Part of a small language model's weights: RMSNorm before each block.
Each number is 500 + 50 x the weight over its row's rms, rounded and kept within 0 to 999. Layers, rows and columns count from 0. Numbers have three digits each. The size before them is the row's rms in percent of the matrix's.

# layer 5 MLP up, 448x160, rms 0.079, rows 61-118, columns 0-79
101:567440420496505458602518445478542502447631496462514519527539451511470461454485496551478508471426532497492473519503607547468524486584497502464555446443480496585405550523517480603569507583538538523510506510453448404533518446494546532414483551
102:442442504526612491430500496508503530483552497576524538446436516492512458554501509461485433462434543548494470527561431596537405439610502556455522467486491538523462454566430525470537481516490468575489485480506439492362518534591582474443401456
100:453465388558477517455532508548495497509427569497482417581526514447473530521558479521527508500496557486526496496418497533512526517456525531570467593495487433456554478519576570494553520433448483536466492489525556648569436512516495530523429422
096:479555501439438553563421360525502577519541445644467441557517554508486454531522540486569513491503550468605471444426498475511539446448586558427574539545480459506522464506501535521438505567417561464544486471510394505361539509541429535535382424
094:484519618512498424512565471538489516452397590507569505490487375471475553452618544587368504508456477503513460556414470515468446495476485431552504602521483521515571549546401534546515478370479444550412537554426541501500525548444528541519503482
095:574514536538403515513537492541501440440493513409444393509558523453526526543435563471469428494569428548557353453540531503539531524572496483518537584543644511501486472486519525499489504449468507480497593551452457510557490411429467469509495626
102:518521450444466511489463575594476520545490518522455461540548593553449515463490527515541441498553435437493469574469544377508487531538464523505638532453448541430516332515549536542555481543428461467467463444512508557457528495574467528439508462
094:512425505455398478499525467566427435515423462557479499570416517528510439500514527432542433496412486517543417561482543429442596425580466446496539583480535454481527538384485533495476503499488511525558447542540529476506463477460531627472434465
103:533559479505347514392576488544483513536516516522468495488505527530532477450544562440449439549519575454453630493446514615490547474541535485423452546507500492544539531444567507440604468520403481524488528443449570481459559486574446497507587451
098:489535494456438457509486467401406535547437539465576473490538564436525501418491510508550488527536454418624536449542489505525526431485458546466542494496497435480514510529494646424561467472510558588506458578470588537539395482525475483445429472
099:522590545491488473504522523617528507485457491466399543520535454411472537500568519475559455422507445412611482404468474578492567498524438440514578561416425530418472558534528514535455495531586557490600552391452506493469462513469417479417563476
098:464433525511664410545569479461566535507514551423463485495463550541566504428530591491514411539494533506517509474369495577495466441530456466545552566471507461432597447537439509581545518467473511519438513502481456547590498518436594444536394536
098:502484533441509521459403523460488540442508483586497515446473400562513484488519475412506556573346486451501426456491520510506523510489463487479429452419475517550533495403557387555594469528574421595468473530515512454513552414588401547430489515
089:544534520513464496458481576441535508525506480452471528526557473574524545616505552526551552567575462453458501499514496538504493490442475571431571507490443462480418471425490483553485531542432499477464445584459529380544519422455478565640461438
088:591497401492465508538512551620495502450470497449527539533397496498496534615398513571439525465493423502475453529523510508572471526495517473500564555569473468553534619584498490486506520486538496616584486504450444484458482576427431497505437501
101:561536533584407566423563511538506439433458478524447481527512640523570443512547473472520540499478507549497483455419453493495513451469450528502498521531444515529526544472516470493478489541546569507503474496509516585514416560501593600539497571
098:525541423462549356438409461434458342527473562508542508541550513597526446534518409463489461514463494470618483400475564516575396511570495540493545502529479584559479457460447424483374494472482512524530493569438482462501508576516430488540551522
107:519490520501447512639472439553494493415481420537549550465540455487483568486524575486466542457490479472542666454578493504527517462472604462482452560476542503457492479561464498489495508423524465511439411437441476492566547528370510544526523517
094:573545513525533520539441475460494503448584443554420512534594550551543469482476467420596549514520496455560513504626539472507451525454455516428482473477525552416499475500556456490454508562406513463452452443517463493568484428453432521525502624
099:475441533478557537546462467489510526504546441573503520458520460490527485394485533397425498485562496555429499498458506574485507398535426464441374497382546417464537472489365503455521518480545476466414507427544480620539527471491519501577576528
092:598513505568521468457531527388554596511588454512531516446464465393500417514397453521518485480558520400503449473546445537522491449575470557466503551456554468608482599544462494471538488488505432485526533493484480529533505515508467439492479502
106:501476535489442479567591508443479469539480562482501500519431437524551494573461562543527439423439440433472547469523495591502523472534433523466457533676457576524532506508551529500465498525447602481510484525424533415514468452540404493559602521
098:467514477542458591412493462560499527537529464464477437564519566447498548583462476485525503482494508502511511521468508509439507390488414503506471555543498543534438589441508586479470522542454546600532575476508503519408568543492532552485463488
094:490469540520539579443466403551436517489449528560545512512555486586488471490509481534502623456428541400482571455484526443481433530472501517509434483451408426438421477511471546560519543434581486462441565514440539479549433509492497477533574539
099:547449453477527529549495450479435443530507543595429346524572524461487408489557561425535504569468518482543444412500562463460493512501426471580548554540472448492551536544516580569466494498557449575531380506442380481415428528485463459456410571
092:557512530501549523497465521568517447573511534533429560471373465517533485486516541505448426509546549544504558531450494482498548603425489546500474524620409497481513439422476483582426502458483461440382529482543506523498524584486526491436566492
096:477465591458505446497623519467626411563496495517514516512429507449553449550515473547520456528533471485570475453473503601467477525516471469426517496523545487582548493539456547474519534361503575581526526545570409505526485403470535507542487527
093:538475551438410470485505526573621521552519572488445494490466586505473490572543462431569426365384476466511488611530538480477525552519451522497436439541502534499474409431440484469491490545509558560494467450506478443511602497502560585373566472
093:502596449548462524491537504538480470579536492568608450556553447470457441482459499431559436518393545548416544564506422507469530460486480483517453431530551520541552510543529519503447497531543472482507546500476548448343524561488426540522363496
103:471542548512537465540451524540535579403513514469516549496445581451523492487513502420553505602557469411575460510478507489484523449559455378520500489540460602560502490555428511561429495527520412482540456534453514536535497484353486528480516510
103:480519571548559485582468510421587425485518496438499620535503538489536564551413487414499595473549491526475584431469542447488499479495465512479477526403512464542501507564559505591512504515506525573495462475495460529629557451487431429505467455
104:451424426433460500435544545561578491520422488507393501383403525453581447497508498540540398582406502518499464463440503437464480497476523500411513430479481473562563477451449447488490498540485372490479556472443509579523470494493515520559507393
085:377481476522596533500502554435460570438550454518468477481513516517584424462483473499496430467515599535461495574521395522484578496436548501537514577514506481412480557510442456502498515480501449530472408482539418615532506509478512546453428576
104:552547421517455450552464509466480476529416430516491452584646475528470519470479484530459515517453533506420505514511432479478422486457417442483423453478536450446492523585485505493570497359419458483543542527530471560495490559454466445399466561
103:410553494555493575517522555441535586448547560406491524505425455444579514331524597506561509483420501516497484521525570470497555532587499563376465484509527570451517437401573513539460508619484581495475522471531466481477489473417526547479475497
105:412546548424560486589558558516471453446402505581515496538423525487534453489451516507503536558426480467546434488470484545530530498510435491430550553532483402494579506419535485482503500420490546475446477571550529481515550543579597571491500566
093:542570410493532474527433462507451429563548523531484465532532587471454539477449485573483466453445545410421558531585477482516538588536401619521473449509390485411396566478495501426408519561581571484455532468520448526542512524530525474505494516
093:418456572581376568509538444510516513448486525516540430507510514511463448468532532505508561509501467535613607471499549469523513476490449409506470434451489485497502439478560493491535502600448491471409505533487445554424510448538388541442517475
099:466554457508558470452556501517535433554404409454528457476558444463503559546450516519450510527488478481571483471523510512450488571587455578410500508479472540473455541603546587546510470490427445509480487487544484552405461456519447503432412470
100:506475428501518499503473421519551567523538499526566412613569552508528414520459507317535420591486379527491464454461494532468527515480551482473482605536555515541468522462458534550462506497473457551455626537485501545443481490512522472542435594
102:408496471504464467547555571505496594487437541548492546560444552562502554518549532500471419476564535536550517503496491514475399484545499536573532474452492471497341450557454487514528530556554577509568529555546470424431480524395440514549530566
099:544497458510467508515462434549473602518525511547516491506622545463404433456507562501411485559463500438546507526484380443473476497431555543533426515470475527486497381497460526448511526507507506540514506416473486593442536483492462455429532504
101:461598469480459518458491479535469423580452493532518498457527531475504423398484456548495507444479464560462494508497485467500390568555455495446557456485420583557515446554409549394436535558446556445576496524508477495423452546455485510498518439
105:535513450504377477456475441546507518533459451526516414543520577517472459513546472453457467543505405446553407451545496481482501460507523598560452482420510527493596560579552545486505519560499443544393519455433555614491481545489554542478389526
104:458465463499482470533600427471457581517499525535551556587471480468502542486542516484410474574542405503516561533517414504478513449496438523540463622499508539494506501548578533616470546527564512537562473520545574457428581486476492426594582528
107:460474552505489489509583523404530434523547535581468485508563475533470468558523513599533411511559395498565523560510395563492582556429390558585548542559482524511514607486495418503526547469410517452546538477620555501445431562527574499579424511
097:497368506459476586563464405565435523546520510454432400526455486476482437497535415492559523464425578480481421552567472505510529532505521555514489411454448539460381465485510463455510470557445489483545498475535495510569550494554597527546576456
097:468522516418426551532598541530542497545424516546494545458471473469494458479483453544513567564443445576480545535392533530508565506462491417461581433596543563502643508466470520534537464490409469490529566568489539451500546452493525497486454448
098:494496451483522548538486549505505571542571533450521524527476500524455486427514404474533456471529383396461508467531506488484466579514523400497446476523432578530476431525526428373472504604468537516483449476581466464539529586506533518495491518
105:452505498570600482522509473536447475476560511510466491502595436453510505445554513539463455506473433540417512470418410513500467435430513594444402568557416502518515508455447478494550483459464565399489463485548550629482568446468471515494439529
099:477625481556429479574416451500428551579473492510614507495451478484437517493528515546493507494384496455537502634510475463477516528453501480501483491614390532538531479497478494567511485399536408467453421478528575486519432423526445513521519598
095:384501504502536560452529526557504518542526537517408511532477642425527437466431500462452501521470566510542531511593445506534429479475559503454568521451473471431422532586532549392483519540487511517473478456501490566543521502516531518601543436
099:487494563408566424586534537514465526498525527508468506484460514476500472538464553521468438508554529459577505567557492537439524377539535496439488484448521508600567563566505491430530499393522419522411552513482569544520518520499556646478534489
096:548499482446524474427542395453595581547442511483520557477516556522496450415536481544572457480533557473500515556487548511501404489581503410494492428422478504455480443448522575545527537499509583460479568492493446514433606452530434494569432414
104:615557501376495545469474474589509542607510496512444459524573514459473503428541532535464531533624465416579510509522471430499547484440500492498445531516440394556567514497500536496468511549473491560472544461506648628487510435429498471466473386
106:526550540530586570449426490514466586407580422523521500513491451449545454503523429448508550494485475514484602547510423576493478506579518592469450467508668548457502553505496488554499494496401479464468507518572460530512566446443546465512457496
098:487450532481529447626495538506445553518579567587533431495556597428528438552489588442515535510531483638624526463511487522464626501413593522458521521466538545468502516438431486537494526405492465459434489514491517448445532594416580496556513466
103:535594469461430533466558453491427455455489492477514561551449426499521558566516515495478493573518459552514446483371459491506479471576484381577465503579471455389581553445562526554471472513548511480545559536530601525543555482442466448503472486
# layer 5 MLP down (transposed), 448x160, rms 0.0742, rows 61-118, columns 0-79
100:430441455500540524445492490479569455540509581429521578541518553454469499468528453395489490499470498535517644500391508514575470500495572424531443479498534435494513445459403516381500489503456571518515534464506418444491500545531527575578549594
101:449459486427663544428511532505389565541519500548497527502574526482499577488463554533527488430436538506468502538574452481550506402544532429476479429494509542590485477485466407445560353445496530522469491483510427394458409519548498496410465531
098:518375469476487430520498496463431567434437561566537588577529510484491466429517484536536596536589382520487489509494430522526473562538556437605489525386447466516460484519599537460532516460489428553467536531535512599539495516456558491474417499
097:523490437538499503510407498463521499374455528548416528447519500466448585502479503563447516509466613517598541499457482605541550520468464486496554523494473482516483551565560372506553456486450486546458514448518565471507518533441567506530353496
094:517467543464532525404557460530471578439469402507553499530444555568593512520461530529518525394456507492486509480431522441524586460448568463502487511594583460497464458611452495568579676453425529533421475555556565529488415457482558545499484477
098:668395513538438544470427498451511535529492471484515560523553500461488480449472480490435488505443478452539502516513443506616506551520426440539492545487533436528537526517482535519536552423439508569439588607380510556547495499513446548481517480
101:504460569534519514581469479436550568491552505429511488343432549482615519558466508538474582528532529535537520520507579553559468498485544518527470510498510500545554542425471436510543436422556459435538530562478565487530472470400497553559507567
096:498540537416460457445550461587457531518519456439467453469491553575504487585460635523516398434439495403505571503454485505580508539431504472508466499512433488564463440439467519495583465587534493444634584515534502455471485428458529537496453503
099:444509429543468444544429502494555529489603453519425466549542559509399550442511615497524453496447561433468556547450496480444452498469545502455397585539458526458513479405556486477508389499498519553549556576517525529471560532427413508561448567
100:488457549503456535532499473508464456512481426430509613486477471468533598561547447514412597512486535496537554471500472466452409519489464488416596437500474458495497484581588475466506362497448483466506437453525524550558498549501397497494523487
099:625451476538448620559448489436484442437485603466514488526440519463465555532440505587414491455512508439462480400465602498497459521494504523532474482409505481422494484511529535460468450419511512546449523544437497536441620514478478515496474465
101:559455565473494566466496517457485571488541493578457552525484514425490439466444506521530442485495544518462608421522471515552448503524565475486521492500419454393467464457567357483561638381602545475463442531565467465492427526426565457531558530
098:617491456561550502508444491535464535553446417428532480487539508384552480517522456498413513492486479445538572502512486483425475492515516468391495512555547507569517458469461478608415598428471544473485504503465505474494494508479473474527449514
093:493585513529526494617519465461541516507510512643585489518501595509466541514591472447478603567587455441571466488531477470555506508463523515430490472512408553504438447542587463485544592484437485551482409526577387491562609523450533549532573534
094:522515461543533552611467545562463481481542523425433474484539501505585441548432408603471502527486521503470495495575461449496530496522481472452524470533515583502561499545494443477478678539440560509477509543321514528554507519457510487541542443
101:462631434494447546538442479436484520511608483471466493515442569520446553359576518511521417534550426474492453470502410481451484476544414460528506573484478529423473477542448537568462440549531442546510480517526472586537487562443483484449530492
099:559421496473549561481507398466512461486574513463571415490535452570514641446480457488488484504569546491590460483475456636437424415517457439500467511507478530514445450454484456432419489477474463591565479534505542414526482454633421464528446615
106:519528403475459537574485456461502536513509468530537531460416446485406506560465560460456517399424397485511545487515389528518472502415586415534479539457496491539486400580502500400480499443517486475483432469430536474544492521385564481478518506
095:557464450454538574589488525436527525532451487477542511437482466542517528516515483468453542449493446464432482548532460477424486497537526495520453586423591481564502463472491529418519408505477431528485490488508489471520446523525426498515505513
098:486415566474478511526554558502474498559437432551495444448466593486468445573462451408455492508538545528502543548580406428516509506500548456617552512514553484419616506504475511512466459433495521526542557476498463577527500403468500567564495551
091:448536514573536478482606454550489488467481554461496465503545527525585514437514556527487454578516458620517413510524488426423488486366558413518489508520498522514577530519467473420423530455405485619513492483606528550470469490481551491533427544
104:596468521466462544515527562490549505530525473506454502493441511628459556551521417499506470425540495487526489423527534564601456501493522492496456484534503553486488450513525408458457572500488585506499500577516471458567489506455489546579459564
101:545529534525485544476494428466487415514523434435512537497481460515387578439517446577508550459519456505540510454561531500580526439576446570606431485464454453488599594468521594500474482462465485393592468505509508499487582542453544532507442505
096:447524492594519502538487472531434580449531572517626437514474413447532430564549540509498483499501512596579495530506527465513497579545511584539570400572414509468481559524527466467439540491487483470547519495575474502558520547496410444515412488
101:518547480527454510477448493469528569490525488584542454477492539460366424376432516480484467460461562546403519485454445502625400472487423466677513476514520440463502556519456467464543398433459467466477529524398549553551556461425524413518531478
095:550452471582505466531512527631428495562583420464467481533466498479422447520427521523466540572463491559526476509435477595510529444479464485481453446458465572512542480499466509551432595544477512512536533551562515511479506495520514492551603475
099:475512559461539509512576510515502484422484436516489498479525529516585461518524407470427608579471576455600515474539497550438483525456428597492560477472417503572518491596561404491506635536386453486526499542482469473445454476567506499506583489
094:475496547468447434449520488503524529528501521585427498501517512558545557459554480550536591614461479456546493570478511442448420548478525506424560448606463551501463509422522481512613460498495558406576487541545517552451485567539499487439513437
092:540539527509452442412412616465416532493573536425494492569509579428562463527485583509470482566522394515505558414489487491493513564544486488550575544448540414560495518443493447567625447531546421515455504472507471413556537575433502400506519470
103:536396580534490463537412506497464558548477429511566463526389505415480522479514479442470452510438468517515510560517463424445549393502431548494500479517399558575466566599497508448426454552515522488527535492580416530506477520367508584423537444
101:479486566449509489497490507479487498546537498484432501498459436487503500427459465492529486531516537501555550494499481482553406581516508562537487464468591466463455418523509399441522467487453435608448528554413614517452539536566482519564440422
103:545446477542478551474493443535461470489517486438487539420550554563497450514430500558424480609526556492507469515596523445388532440623522539458522398483412512409555563607510458452521505498478462496420424434500530497487506467461473512501519409
091:495489433556525487587431473489469500505479434503507433489522442454578422467517539531415482597475500411440491595550386505637538477463494543480578590481495435531535584494533429531496685492495448554473380516538511409551495447528512556479493492
105:541506491500531589470476566439466481481541542399482542488480547577484582571570507452541590535480531548560591482472479494592468520372560555538485537424467627569512583547578492542516494526540441413474436536527464490586569494450402523446494540
102:613492474497557474512387557574475472424479394537414487533519518448579452488469532516493553513468524584530385432552465454464592436450412466416615545460480561566511535440466488583464435441469567508511542536546611532511496576463604515457518491
104:464521513412513434537582522447491546389587581535589533523368588500560501523425554425424509526492542419417544587519483506415512473505449557565526533452506498490514514464530510483492374553435453504452481505496525457549444481426554459460578559
094:533462435518398496509469458548534383384485535541511385488506473477476423452500514511567475587551468628563497435464521536503435464621468454526441482494472539530481471509519463449560522474494478481512452605578597526549551523411478552405540548
094:477487554477514393519482449466466445519472484588539486584534466514519493553522360420512430530418524440481521579471477470495596473453472562517526462546535482571475471507521468488524564507518489490481521558510560512468582630460488507428497540
100:485596474600439508511552478460518448503501544551545492455559527563349515485491505555433498564545518506542489603538528478532538442448525470487489498436434521545528467469497504486564669551412543604523476482533426513529499505516527518405478590
100:401548490401533480418541495541608516507509494532566529483577539547538424636466462509390518581530480487468531449422495434599521547440541510508553510475513503636498524504505494585495450521546504484493477572409522547521492419585452468425531544
103:502495538470438447524457479436421456373528496513459551550574616519438508528567458541505456518514469579563558538497418531450440533544476563469675511502545514514500528495453515566447401488540487502478401524454456499525415485427440467519438582
100:478503619463468445538502550441516400509491569511546523504497458529460547456583522541437553550388523428562508528514496526481537469521503516498424585483547514478420495531536520496505465399543467483521510432548552439338447499513460557470550538
103:532553567491540513454447467522516457552409473469634522495552472469524450385486458423442500427445434520507473494455456512499453479533423550506487538502423509498453454466489614446427450462451526500533469457563470489503465631523472470508433485
104:534471510573553545539505485494552518554486484478468418525559539567530539538464401526561511482534528450546499533548471555426461520493615517432465563454504462574570478482469500479528548487440504595503500547539514608433519474489474446438374591
106:580624483465445542538522557499575440493457495573484584470538519502609567506543431512402623474535451515515425548480484555526549555525511476390551546430571405492471463470459441595505585480510427511463547526488499542507472524508455484461511520
106:504567409480508492563542532462523421482539531495504531463491552552385554514560483508575493469451565494451503495473541493629421520584466434480486547510477494481522585422454594473543474456538545496541552479446472534516476436602484540480473427
100:533535463504517335489467498504521500542518570474564556549497430505531416475523501547576488466467499481576450505483558492546432543480529443597508508527507447489528498494522463475573403468523606548487531525615578455428476514484513509519554543
097:502546528554509512457475451527484479589353558545477514521535364548523470544497484492490525499601453446538546507529480555481453543561529530538537529526494474568587530474476518407630597366475529436507526537582478509406558500400484517488447454
098:503536583517461471529459572511516599459608521545517501577422497484500526479521583585450487418531480550440522433489517553520462521543542570438523432484421504549551475512532482460474488500461563530463444470571531551531512454533405531646393547
106:478495521528473394421462487460516513447502483509486399502470520449543500431367432477516474560379547431516546511523492501426557470481518519599501483466607448427431645507543470494539496460474491452530466531416539435625533450524556449465494501
100:474490519634415584602420505572534419568539513542620528465439522440456420534513497558583542574512510489469484569374488437517600496445523451570485417492528502560447544510539533534488368445531571538568508520517477457482509367510573436598545423
094:592541424541459486571459416591522458552489466440549503542524419546527520530563573491472567533432466414468418438467512478593404447524502495507575432459516445501503565506443542626528680451497481436501502537512488450487578548449487515464487523
100:481531510487504507546631455444445501412546606481466467500527517587366484454438581482524528600486460548500442430476529471415449460508520496510442498503524411569583591523508472533562309544470504498421508508461458502497488500492564493448462400
095:524494483541483462453539447490571496493474489536512566526514523494486538457493469473527618413460510563526513494435497495627562530468441471480483538430517448555519510536502492523469739462471465436528477518495524493431469507509452529456418523
103:539471451472456611523462443464539515495456488509607391530462487458420504487523449528419496497431456409573455454513517461568520541551486420537485433442448356467518537526580450453492535553437540452487454508508529587423542496471440493515461502
103:465557522360457475530530577540484513573527519539562488426445511531519480504595575450451523493520459452496585555492502432449481540529506563408512442512572577546572442492529498518437468513606516486536431455494468462472514443550472511521494531
098:545432396492530499496476432491525518554530472578448501425484520390418423448358501512549484496518525507523487553536378530528448500540562562533535437542458483559481570454535449576530601527466494474475531467425552537454530489484504452422442490
099:532525488572456580504478458471469498587461517440500393514510528402456546543582513433445499536481517422498488434536526485446500540525545472478592539558509517585528569512476596496508459487476513577499422500479507498585582408542459455513441404
# layer 5 MLP gate, 448x160, rms 0.0909, rows 62-118, columns 0-79
104:561503366590505618514410509526453544465554433520498411519509500422604464524452468446464476534508490487512408527567369468522458511561468591524525513468455458425545511587571483439523562474494421534466491464499476581499513476476522507511476528
099:519546495452507555550483518578399473525442465536528522517573541542565448561552590480412518454463494498469482471552531535503489510622503588414553509496483487528484562527578464509463570439356567500507550525496484503454525544525459460420555450
100:489495410389358479649470476500461450547516521478492533456533564589470505578433498602452577524500511557484489394487484552498494540483486499411531476550500526456543463447507454551527527522444603542523541520468466459528537465426532435450462513
092:498465445663507542393423499523413494438485433500459503531480440492496561461395490449470507583456527509481467544487501465527550496526444460457569500453496423600463529578530503570528536500478562565543511505544532477478512453488403530410521554
098:510567484541546535632358565525466534469544523534495504484447531531564445420497532570497480519474518439567515508549484437561475537551527476500568470543475383469588520416494482411617489551449552460417577492409533521505522537420528566476499576
103:409541462471549518538502601489440485564626435516482533531563553389463489387480507485541532443553470544467460551583426512551498460544535498544520543494445512442469513497468538477504537500498447439490439565553564520589434560533463454573391462
107:403526530650449407474516484435522481510535453461548503445432533534534449444565537519585487525446500553467577532452460511494477513524524477442479552462500508489496421501513531577492534444463458508550413511528450406633504458493440578604519503
101:507588407519452553498472499505524461548472489548484462524565461576436501550499541445458490533463495535551412563517466452514618525494494573478525465458444542499445594550538451443510547450493496500540482456440503530390616552553458359478399446
103:525452413537479581568457578511573523445472483507428393557533577551514482489476494456482472487524559603518531467482503465552548439589440603483649494398557534413457517505583386453528562420503513444544427475470397553470481556567459482523514567
109:431531506531422494432480529506472473507554461544507489485351441480535482419488476446510451489449505449506571450494411546488524515448439446458474488533495584523548487528432455593473525484526508507435481508500478396471471569551568525556525496
101:440581558605527492517434579533359459463564492466479481501490525519510491514464462469496534507500427505429505544587416460567555473534538493529475456527513529516459436483532399512455516443560489499559396552459457486537494596503451483490592522
095:472432529522528431490447479451467502470494459486537581388472489471513477443578518464566570479462554489570538477533502503476526435525463581436413530609507518561558535485521487551569522497572480559491386537455504586534462507473401625503627445
099:501539454509439555469522565513559528430432428532507466585475488449479452483483530506454478583465505441624455493558384487594587506552534436530482535554553435473572569493414427388445534459532430509550498514493438523497503448497501449485512492
092:535517472481453442496439508507542497431504467509459466543534579536507539442490486491531570557486608476576533615495461454435458576610526467490503520522550552486518463460628573536520521575486510417436491484425559579495438493553603578497610590
106:525439511545559472488443491503529535454482362479533443479575518510537475517472492584527443496488499535499449475531490480510555478567504522440625400461551501471455602568460536457549558479518520592572465499545523466465460564548503483476416561
095:596479380442460449501508495413463517521533582528528510456554486466584421557464519468488544516473527402585433469474528494553461480541537454461496488528501502523459486487561495427491526574444469516475485542431560514470515482559510550468579461
102:429396484478457467582510509526546433454467501494539477568510519485468542477479476404417575509510418493576526485567508455479531496472560548459509548473432498454470538565445492500535580447493498498527512557509458398520575450512534586458512583
094:531531539499431479530598477500470556473431468540577545513498430524528420553495578435452499457463397395552479469499446518491498573468455531487541592560507507567487437613545467491534536382446511488553487485553442493440494496467530508380473608
096:504503435481435441438489415466509520485496502408581467543491546554452507452556471457526447460424458583514593498565482517512491535518513456532563555464514582497544480436519609530492556532509517537546560515454438469488474620468584459437489438
101:392516450576554467476459615417517466442523473509530556520526406481494443519505492462574527608479508456549575610434399480573677460501487436485504617580559515457541441555433512537479492379471470476440396522491492578527496502481474559547594482
109:470524476569441466476509522492492574490548581549538458511448446505519550467536553450545544530478574455399423581536438474515526501442477467551461526539472481443552467474453463493466542443518424542461510530483471446528555554408508449562509571
107:448489430503457585437500519518390591465444505497491445512459539487662519573433540543523487526480475422470522624521434519495484537459457577441540513527501563522425528514557508447525552544549549555528560506525515412467488485515545501563622505
103:472508434525460525472446516499503429489483538446496437546439492506505498519469528446474492551437460511566481457488484398592551394460507590518525476536418462502542531531500471445430537440519518484471586563525528493441510557453476415452498605
106:570523384520446618419453471527518505445516434571396471505439574571501421508543445515524495590486528475439496555433462485590486481491526555529544495442477490496433568597516472536524533532414495576530423452402547493482514501519465516440440507
095:496458492507481539538508457508517502510412485400525431455529511579522508461443554513434429515497501479521458436620536424521516437593517399529477578539590468384587479510458515541494524483411569453524551477480539553559476486438425478455460551
096:473494455440486513481538579497496474507572623478402496408457452413547507486494464484305453617423467456473419436463457487464463520553547539499560472489499482532422548518440407544544507517461497568482462611484503469516491491524528466414546514
096:534513501532466554461498470475500542481469403500537491478459583469464421601488475467413461452442535521477615532540542517513529526484459584405557547507550542519486437493511425492511544585487418587515471502548465434547475475439498472502480527
088:568519523426514415452560414430480542478528407522462470422507613359521443523549511522498530512486522431549481569454499455492526582488384523481497519557469519614492452520535539444569517531622490557535501524451624469517535464513491537603472555
106:458518447573499497535518524460465594550495432433536526508467422457545380499560495498492564625432522446552490524471464476586573447532477506485434469563525484543411521585511404477583555492459472473395465532382508529558512468468480518544557537
105:509488482463590434511529558514553415605556517530452537453481529393511499496514495443532475563523594388595506504564463441534438484346477502614560443576525507504524477540399445514592520521482498527372474524433474498509462488478504503554435488
099:423553443467536512477542498424594508456533481638426468523408540485483362483545566469433426526466480448468506518551433505518498522528527542464459511549523494545458488509432440484494532566487479524416393533511340543501551547587596582487542499
091:557576401522485561554521476481556470430471418492498460514492565515504396515482581556372490611509471551540454552561500484537487573549468460461629526492619518600551443520547541438501515472520538484508551576416448470512475478490502479534572593
105:500625471488569444476546573552525539448520577525422476376448510419440431577469523581426517596510532432530458638510447476510536409553452419499447470517560469518522504506446454530498514453509462559481568485505515553492459468618491475486405443
106:588474452531432525550461459495494519474518501484396348570549515433501455558492539502483566545525522539566410512497448487534539486573500514535502504458539511513548509561555431513534561433479406535485541526491509557507482502450423497366439499
102:538549548510593417511488456521570575503548458498559559480457471502449585431511411495450512555430463546507562512534460503575454517423562470500544573623522467510558449463391497545492546571500541549477518544398463474505503469431460527488572606
083:463490515529488476463523453586453464502501405530436479523544451534497514417590510544532473572609559451538532546484500571471497439492531495581437490581411446500441662456559470518536526561577524545545502438513447452645492511456489511492442480
093:546522417496454464554469492423539511512485423539429502446515446533494445489505414474452521481453504490459441523519524554525629521502464502491579613528471574554506519601486484516534529536587466499543487528456514574596479572597503608461435496
092:478485561482518556532532547547551535505543563501482542463468601426554496442454533465507527496490462495571573457442438533526500541623542380477514555506506468454570491409454500440480536518522505469428462493507506521529440467462445491513516434
096:630509521486454479623491499515576431546374405450491542464440486616468562462484519487475537569478508456526490445533516501481557485510446504532484496433503531540523399517547393412466504458515513514404463513473492470532504499489424511496548585
100:537475519458465555568393536631474507365485488492444410596519484552550526530494544439407520644491516547486433499436491516493534459502448588503576554434554517522597499483469415489523529431426534508484450474489494496482537498441410567465441570
105:489492430386537574629411513538578568517521508469394505520487500445515500507444438533448424461566450419572462481509485474519493540429601530397528627464520459458518590521506524415494543543560541516488518443462486458479536557583462557474434539
101:475575422514563584522558551584505504522586443539454558462512512584537497522565536587440507496442544440393473569576433490530508537489488536438589440439450468503420499537432407524540561410506511445467458502466432389471560512589520572471481506
102:505497512490480446504499579537547569383487465533592547505484527523582424545454492484414582445556514396539449458533449467531474548564467451515564527504623510353549442472532546498527495422548551555500449512503451542459522456539500492441537503
107:588488474519389512580462482535426418500526617499473416550505589463453408508451528582476518427524488493558456535463433583547517536465544601551535605524485507531572441565518551556520549402511470513507541451448534529570517531533417568527427522
103:499496492572527573455491517590469602475449449407541519533462445579498510489522468547438536571508521486453645553414520465566546449512540499566532484543449444528463574456557528545522531650478530543518486515522554406450516544542527578514479524
102:571487534544507520427462485570527468480482550424431487482527502482427488481531457556484561580534552542603487492471463441494489516542486515521514485467535503452533478526621425465513525510485563545491580531485548577462462517507540480512508440
098:414420561523500503551526538525526525564601473481500555478482510525530558451610447509489499458448563592395558494609522473513468380509564404499449514423572456550471487462506488479506544517560436473466484511494545534548502449535477552510545457
099:441558514501535454449448518457453496453528588508462405404528504441468426507455503433504549488539542520533520484532499522521553539580497440498525560573543460498496489461552598493570526565512526507542456455465507602528477520615414473468433428
100:554541555495425608592475487456531533590494540487526533551516497529488570569431489589360534449574429475435439485426521531475444488509470485483580602449509580459552507446453467496492563369543429561472528580567464434477513556505451442514448519
098:465445528423493504490452525524492542573510517455550423543493474569495495545566496410386408458462464553361409515493517428504563552575524526538513534510573486484463484499545524517547538470529471506506450556465456489480486611486485529563461582
093:555558528505448556455520562575479546525471435489502554522499521506521553571469524551448566526557434358443477478470432517550543537570504492573453454439572533484462588491502462535454548351546539491480564593481431476445515518437512421555544478
096:446480500459523567529532579471532453543554494466406487497444541495518393519431474489568512436474588488437560533524545586485492564563462488404588492537625487504477454392523462477486556498447494473454497560492497432511491489518574471465594539
089:424514512449522527491565538499561517489520508479521555465604493548457445490462459411475483471463480597593494373439508562524522494552486502474517523465509516547505513513518570389478537549371502488500414495476556567488409596545514508550490404
099:445540416497519499510511480466585453535563423530497427524399497518497389477443503516526533574528539433476551519516439521551471582478516521388428477557567501552424479592500492512577538441526474534400363573515512481510595519562616578587458464
104:501478497474464553508487486533544445543477455514442463594510532538487418541457435559496521497459440515510538509530497531531493597504479544426593529460472518427397440485594493486525538512528562484629539447545459403454476491572534583433565607
101:585532443505484582400435519469499497488480532504445449576500534491542460495465457479511550537499494522508492552470477466528508551559561475493459495477501431513501509615527527447507516480489501528434550421528500647472522615476494467589431469
097:528602474527571536520417532379435510560563435479481534521512554523469515484583420568590430427521496487473581541553534443569419522500511525508496430638488525419434521515579518511484556612570451472577570456542504456457466507512544492543504470